config = dict(
    positions='rope',
    rope_theta=10000.0,
    tie_word_embeddings=True,
    init_std_o=0.0,
)
Each number is 128 + 32 x the weight over its row's rms, rounded and kept within 0 to 255. Layers, rows and columns count from 0. Numbers have three digits each. The size before them is the row's rms in percent of the matrix's.

# layer 2 MLP gate, 448x160, rms 0.0636, rows 304-330, columns 80-159
103:157137167089157139085168176161144122170150164129099187169112146099176130095167074088087113148119157101074072132146138171118131164160175141125073146105125067175088162159112090137088143179117112124111159113121149186140111124111111100202103142
114:046087135130097134161182170182155135126129129086180136124092099097091110093091158158184081120089134111132139155125149186144135097106178078148108163128160158131108181139132136094096123129121130059135115153125150170072117162147109122199161155
100:143107126118114120085141168149130203112127140151111117123108124039197142122130073146096092138173096150107128098135101106098103146128150107122065082145140081098114118148153109157178108097130103146114131097067147193124153145150141160105091088
102:072131112124096120152166153159159119103115124082186109120143154184123093136091128133100158157119115136083132187074152124149162083085112156087145195205122101197127111118092156115138128135106139090095092167117116185137152128206101108158146132
096:147130114150082115174094074085162149191170130109156170135151135164110122152186169105119134119108161053110138091118161139139134146096151125055191129094150121142138177129112076153147055166107098155090093196172076071148124144108155092105147159
100:146129143148093116111137147142163118165141113152123143136100167099132072169122089119137122142098126131148184161109061167195202154129112104095142156137108169107103122113147075154109094084109126087084109150091184073116115141098096140121158136
097:150120115152096089133135143190150142103108151120160190078168153134116123076124117138134101151148087111166169184183146175122187127074103106162132106138157123190147179087128162186198069085170152129108119158115161158107147109062165159112169128
102:101147143149166111140155152171110142132107170120158153162145148155123100142148127132094146192167130145154147114113140208092098194128105120148161125100122082138174129161113148127137106138091141102109126128100114053128193132129128068124176165
087:125099170195077095136152165118137127084152142074154188089114098153128097108141158106104134146137135164149126147078107152064068127083119167132121084104051158200105148176156073106117115147089112117107186132178084084103100098124115107128126180
105:154153066058117159159149163131154171082110215106102169074157150123179103114155164133141118126099135144070112175044122139091127105120115097108109117136151101160096122077091112137196143148123178111149135141149170134090157179127115157142072144
095:143160135150121129149078170103095129118110103117103118082152126110149130138138171199148085124165130146160108110185059109123109148112126144143162153092099191152149104057180093099150081117037103111132117126107122152099130098139186178141115132
106:076149142124121161118063121094150087176098108147088092141156149090077133133135059148091161124170149082176134099119145120128104132125132103107081046150135138163161107147160141118184042138164191079149135113120088130154129104155124102160103131
104:151158169103102074095086069148160118131086122155122096105093110092114101116159103162110156204045185117179104196135159164102178065126070130102116129115116111195136125073120151114088108121131138152101137132119121133090133081142132129125149167
101:065168083168098136097133149109172144067103167093130132158128118132193151135131179106088169121144153076080103176121162099120095184176105152088099156128108165155120129085148095136107059090166162123049129085102182150163112125103090139123119181
103:151121099089104174137083133153125114112153102076145146169099184152099117145193129142137086108164100120144143111160132194132167165110098125138119114112147151173109120149142109138132135140105164100092084130114142139116155177122124170156155092
095:150111164169087068117122117032146188151130088055082109112139145100132109111130146132122097170160148168121110109171077128096139120116129178114108162147169091181132137121150117119127087078105102176179093107123141138132143134123120141123163097
098:153117132120177050065110166078119082131099113128041104134071146151149088128138134144128159121095183160105157114141147124169157164113183128127121125070106060117158193129099122087128143169142127165099154124114178118144121128135087107126082134
104:082137132111130103096155158157125168169089139075156157111123215138088134128115119101133127124123142077157132120145155126119158170085094112124092117174162092183126131142202155092071144146090100136137108078131126115098124086097169109124156097
100:123154126155120138170144065172118141109164097161121096170125169156152117168121111073154059130121095115123157076107164116072138122121116158134118108139158175151152104149191115090136120110147149123128152112127133143149102053116143089092130170
095:092170126066142104112117145154166147141155074136109184148113120119143129072150159058136122095096086135080110158126156150165152180158199068143136112191119117106080202118182068155120127148153115139150134127085160119121140149151129099133143157
098:130147108110099145091116151107183130108114177089129065132137144074113137087145099171107170113117103097145174133105155130137146142076089057109167109154113147098115135110147174165184133139153141102106108063116125082192177079107130183145108162
095:094171149152082114130076105169094090108094193079068106137132166123113143132088164127138076153131139189071126123089139111106125140137130142153111136096103124124137116155143079128138159171119097132085179105169049154145155103067120132139195168
101:211083156122109133138150140133109117118178110107140143137166116138107117119149093114146065133127151087163120062156135184144108156128119141135130176115169060115170102111106114132187144112087129074129075067123088179102111123113087112150189086
099:086163120162105176101097134120176146119118091123112150142148145188101136121123108120178111162088145119090106142099121185116152144182130111104192093149156108093131164108102061091137130106106142183111040099096221073130146101132147091173132168
100:120133169176139079061203169125110134132108120168114107114085150087136164162080146102149122092155157087159093154141110148151090178156123146137100159131145092151144167089073073168094099113089074097176117111137074119070156190110090136082120142
109:113187094110132126143096103118089106095158073124133149184132119117136156078065108054194114082056133158140118119141103133112167151155079114118126097166083113143142113097106108146160142072063108174040167185119113206126124150185123201151061160
109:119153118110097084073128090120096113121150108170132204049079140101213112139106160114185158182157135135169146131161130112108147144120160105126092128172138144076106074122099131155154148143137100162084098106131134115134132096117173081161100138
# layer 2 MLP up, 448x160, rms 0.0645, rows 304-330, columns 80-159
099:132145139192164103084088153106106130168130122118133118142115112147165110064147137147135144174085133112140174176149142151166080107149147176185122156069170163191118145145180146114152143100073063165125141118130095091078149116026164110139156075
105:101115152087125108148119108105091147157127181144095109109166208073157147137167119127138126107190046110120146154126102071137116189131083151131137093110142109182158141171133129126111129118108078145132149104148107082115157098101131144117202163
099:130088148134048152155123120093074120147136120066126129110188172099081144164116155128132101180163175139151120178131183146113144146132105117143092105204145113116161105168143122112121105120159138132109137068104160156147148104150111079125130151
111:090183161156075107123145108155112125122139196079176105111131160200152090131085117136147113141094072047132182137140182064105164161078060189109135106156114141108105122125162111150106169126138107120140092196174093109122129149115177099153107143
105:153071233159117094148119099074125112057157115164115136196112137130134092112156110138115083133129066115121123130133155133110103133150144050107127161171156147204151154103174147121105127146125175160100098139171136214139126109137145142138176126
104:162091114126127140123119105143065143091082078137207104090159098115154127139139098181107140175175179122131094135142144147132133142125104140115175156168066115092124135114069139137157119083087144089136116126094169116150209139113146092122146097
093:101110119148165128101113197150090158079145131084125103101124135112184137140099128138142125122135064110165185159145134109096157123089154082115193215104099105151134149114122122139201126144167114101088145139111156086142102070075119088114131126
097:158090187127119096066159159147149139175077080178154137118195119149148149170132115152159123124105138167118085146103083104156148162137117148160173155121142062199145126124143128126136212132129152063141140155075103082144125110152166086103129174
092:130104133131111155151110168118134166127140096178107105102123078213082085137203119137098129114132120148041149063118179089153068155077148197147100171124109145139166147142147116126163123154104134069153113111116094140125144109078157148124132130
120:158132096096093113172103100169201149132129177136113113163139144180137113133091073150167134152178156087158204123133156164135174141070135126117128098145166119144087052075149157127102121155091125106109140127141127034129121165110160140062131088
094:095147131219109185129101128151122164123105074113127124076120144101163145148117125197129111118151078119148100157131076104115123180144136155139138092160122125151152131042190099109167034143040092100118138110106108135132181097139148139113164108
094:111076101139096168184104157158113164100109177095122103145133173147130100095114175107141071124126136117101114164182096108127111147129119097104153167052166134130163053131154145124169166128167119159114078144134130157137205138119113161077111098
100:156091130137152162158135165123195101133102137101145092140115113165086180161157184106115162119166104152127106125109048146100081181125137174108125100134092167105117174163101123150131144165058145048143146115116149090164151144100166068124152105
100:146123139181129167093104103099119128148205077094133141103128170167137090158122114155101103151099181153073168181150114167136105131181099117095067149090100159089146152070113113142131159106137153109158082116101101163142097129061172121170118074
099:121146130140127105130133128114116174126111176182138083088126121123152172131093135094121116177087131181100139124122061065108151093140164144162140159090140084138158135077113136141105120135131071180095177127144191108150076048137115117108097109
094:161153131103131137094147178168132081112174130147128102145119103142153107147110190151123096082200111062114154147165147136123043104121120187134176092157122191134117150150145129125136188098135189167135134116176100089185166110144125142102123149
093:154057153073064106086136081137087169150106099177103145118110113118120119124104130077140170184086144145129161120097115147122111099117086143164130137101161122115149124165159131094122122162146153150112075176089173088111161181134194132150150090
106:138087104195076098144086118116166100155073099170114091129092142123156088192126140111083160099176102120158091165128137098146092121173127166194112112097107153087094159089128168171139115197144122119183119118127128102101129102117135102140103136
094:134157165119105080183133082158158077114132078191161111123116148115120105164124106058124112110136121109166096124158105060071143126136128158163075149156164094123157114104148132135170152105105115146104131093124142107161103121149114102079091127
097:106171082110120153042107150103116119147135172164105161063136148117081157127119074155106140120083145137169120153116151145132142157204152101163098162079134122079129156151135120180196159061085104173079102133100120150110097130124132131114123061
099:136110117162129166112117137176120162126157153120130153094111165164187151094132162105154092115145141108156136142197115120167169125171146121113055090101148113089119175125081144173070068118114106103166167136135163116114118147142161159102157130
094:097127168080174175108142146049139145161221117125129165133199147154090106104169123123126194087110130151110134157092154124119098151108125132126099182108145127167139149141081103144174155097184121094134148146149149106060099130092134114114133116
100:067165081156162083114116125112099150074042137121090116116115113138085115142157102115142175113154144158130186198082172116118165099172175124065082108098075161133114145118160138081099065101159118111148127179135157107160141148186123138124135149
103:113162124157158131110118080110122068171061106110188154113126133230136136159152126184096144120132125102109122154115152152164134118095176178132140142111142103137168150091113108110165099111125189101131059162074091103157105146227125080124108119
102:191131088110072090113120134132210165126130153129119074127123107093138118135075121159145099132161094149162166117085122120083112109153110120168129120109099152111150118102130096134139080138099078130119101153145143075167065083102095155126110181
101:127129143119096148080123149153146111142131185140084140091209121096124086191217181187121126141163155112070132106114123152130089098134159081119090149108148098081095118156110138157080124125157102071166072105113097081181154135126153101143168104
102:176103093147072131098134111085133114142104095070101102075101120133179087122173136153085140051122090092080095080131102150163142168139106109115115124154116144144118057182137150121159123110143079115165108130140097103126180126080132127084119127
# layer 2 MLP down (transposed), 448x160, rms 0.056, rows 304-330, columns 80-159
099:121128161122071122152167079156156108065097071096141148112142132110076135144141122184135110078186116138108107101148090128118148138133120088072093083178131113071165102120058129112133167082163111116148136121131176169129090082226086151084144167
106:173174118104106131116116134086121111084146159164081140131169162187143144116159124124094138137113148110122160135158057110124212131144080133139191079066123128149123174093122109154131105120127119106161125137134124084136120144135120126181168150
103:103123117177185117065109092146138139111136095153098147156093105119161114143130111169122104086111100136078154064119095103129133116108139122140154165129124112139127127076177134146155095072089131115181117168126143133059141150114159184090156088
118:132160159102099117135168180127082161134148168063155097122116189164144074142130123139145095122090091080163122123174213118129144162149089173104115027119084125120106110184155091143130196112155135088131133221166101115167127100104180112133130112
113:146102152109191131115149181160069089091073086155108114109127124127150122108070128137147137126167089220156104159176097148133121105156086150186075140144126128143125087161141194101144194065094134116169191082102166140143131096183134188116140072
102:074115132137164191132160107088125124136113171114103123149159117120090146114126166107162146126137058106157139088113133104084107125135098172175120124120129093170148114124156123071138147149150100132138169142177057153123040121182173154139089110
097:095176123119204133127097127087163119168148131134096114202089113123114132139122138186074093118153156125128128112111145108104095165139153166115124162127093115105138082144093102063084187138092143095128094142127136093178049176176103141126105113
102:092089169098137119156106110087058143131146075134175125152158124090161168131134083126133119131091133139121146136130127102156139142053153125109171144053132088094131093087194109111115128119116165210150137097103096141129124092139114179172143126
083:112196090126191129138157091194109127165150184165097124163161124069152150125075110117136159136125136079145075129163109143135206125143169094102158119141123123061114097082118168147107131095160120207100128156087132158156089204213151130115126097
111:145096103097152177155152165107152146105101216136104099118151153175132083116125144181209126169150167089132162152114148167055146136102106153120116064140147100152096134094104176149154105126114158081143125112180127049107120127117119159106103134
088:097114080102165077113174104176182139158137140147116110181088143163064120129103107107145145151089148128119142128100159133140112102119127150123101132113180100135089144172103154127082197106197179140128125088133139116165120147103124094062112123
103:150098099119129078184164110102148116085179106135164148082113109109163124148127183096150137159146137134085147156104111175106177105088112143107117194121143130082068162151081125155149183181100119148097077102092102079158135121096097158085178111
099:162159103121142090091094105136167099140092101140119093096077160041101116092084067155141169145050125097154084196188170170126158092113105108116127160128114085154151113119055161107111134127135160148095091170154144137066139127166123161126110153
092:180095142090159093190158148163063104178106139149173141150150064086149131118125091108153113155113130158193114105146123147081134101094176119115169129126156115137113150165137137129146171122107108122180167135153138099138148147163136122117156094
079:175114122109129116158078107194159116175131111059168124152113142155074126116203076138080110123189083096197113135121176147149164126094065142126131116144113126157140113139151132153106113095108138117113098106090117121142140188145149129135125125
100:135081113114139123186131074052125145155106084116137176106118111117096171080159109105113145173077119175160078122095126157131159150130143097097085167090136132111141106136111110103058052151142088067149163146136177135081090145132094133195139134
095:064179118179165201163101172149142135097144183107180110129157138110143145193193100148135117098143095041109074170118127123138150098114161152117144145139082158184122072074144104154130092082095120131159183089157098135126127081135104180140090128
107:143132136105171136163205167132130126090171150067172206103121105113132148164101096112130154105057146117144122104129091141123174199068113115138102095144132118165143137129105149106121082096148112167097119140155127137093130116134148112050123118
092:124154107167179155101153168104146141047124170051128110148121141167138112089110182167134143141135140163144133107090108158122130115161162073147187131081094150158033126140133156130067120152181149101141142164115107104124143118131124079143163155
096:178092121134111118150148086148098141083090096106071080157149117123118114158120179129129118162147156123055086131152095127106085093056098167104160069158152113164128123078127138088108148181166179133133187096179138119186157111181165108122179178
105:123150129137079145099123149092166126110153172092147070170105128110122131096164097143133171082125117089128159138077163157127206117113133092112150097110113154116119143121139169154206164148142132123096122066141125107128164122122122173162106177
091:074136089134116074136109147194102116124084186140097110144070122101155129200114122099146147146103114097159118101185100116182152121135117107138167142128121075071142075094135113145112117166099139166111091123080106156200106127136133147165131191
095:203131157096101140136136137155156133191179110131138117131142130127154142129049134120124126147128119086094096056146133104164081118117104169171165154173129079095140162149130096184168187140126135117108073110091130123129137112117117122104145073
107:116171100128152156196114139119148116144097062133097115115106113216100095122078075138110113114084125125099084148130145114134137120175196138161174108122195125151153141121088054091122124071123184177082047118074137088101138120175121080118113157
105:113141145164178171119146091117092069108159114111111185140111132182123130125127125113124171140057103127138100165142147124132106133108087173106098159137182073131112120134145112099093176085136160150159153136099108154081210152111156145118079050
090:125148108113133121174135139075132141135137062128186128180096107122148136087056120042186158106078139158140121143134113121139168128160100133097124129155102131177168083104110143117156138089103096166058148156150175182107116104197114180154050142
106:174174166099109157212151133100155161128133117114172093191168098132086164156127060163118187148127111126108142073083118131159178076101136135127138079110129139135151199081117193101130145112156159032121146143087197103137112110147116197065128119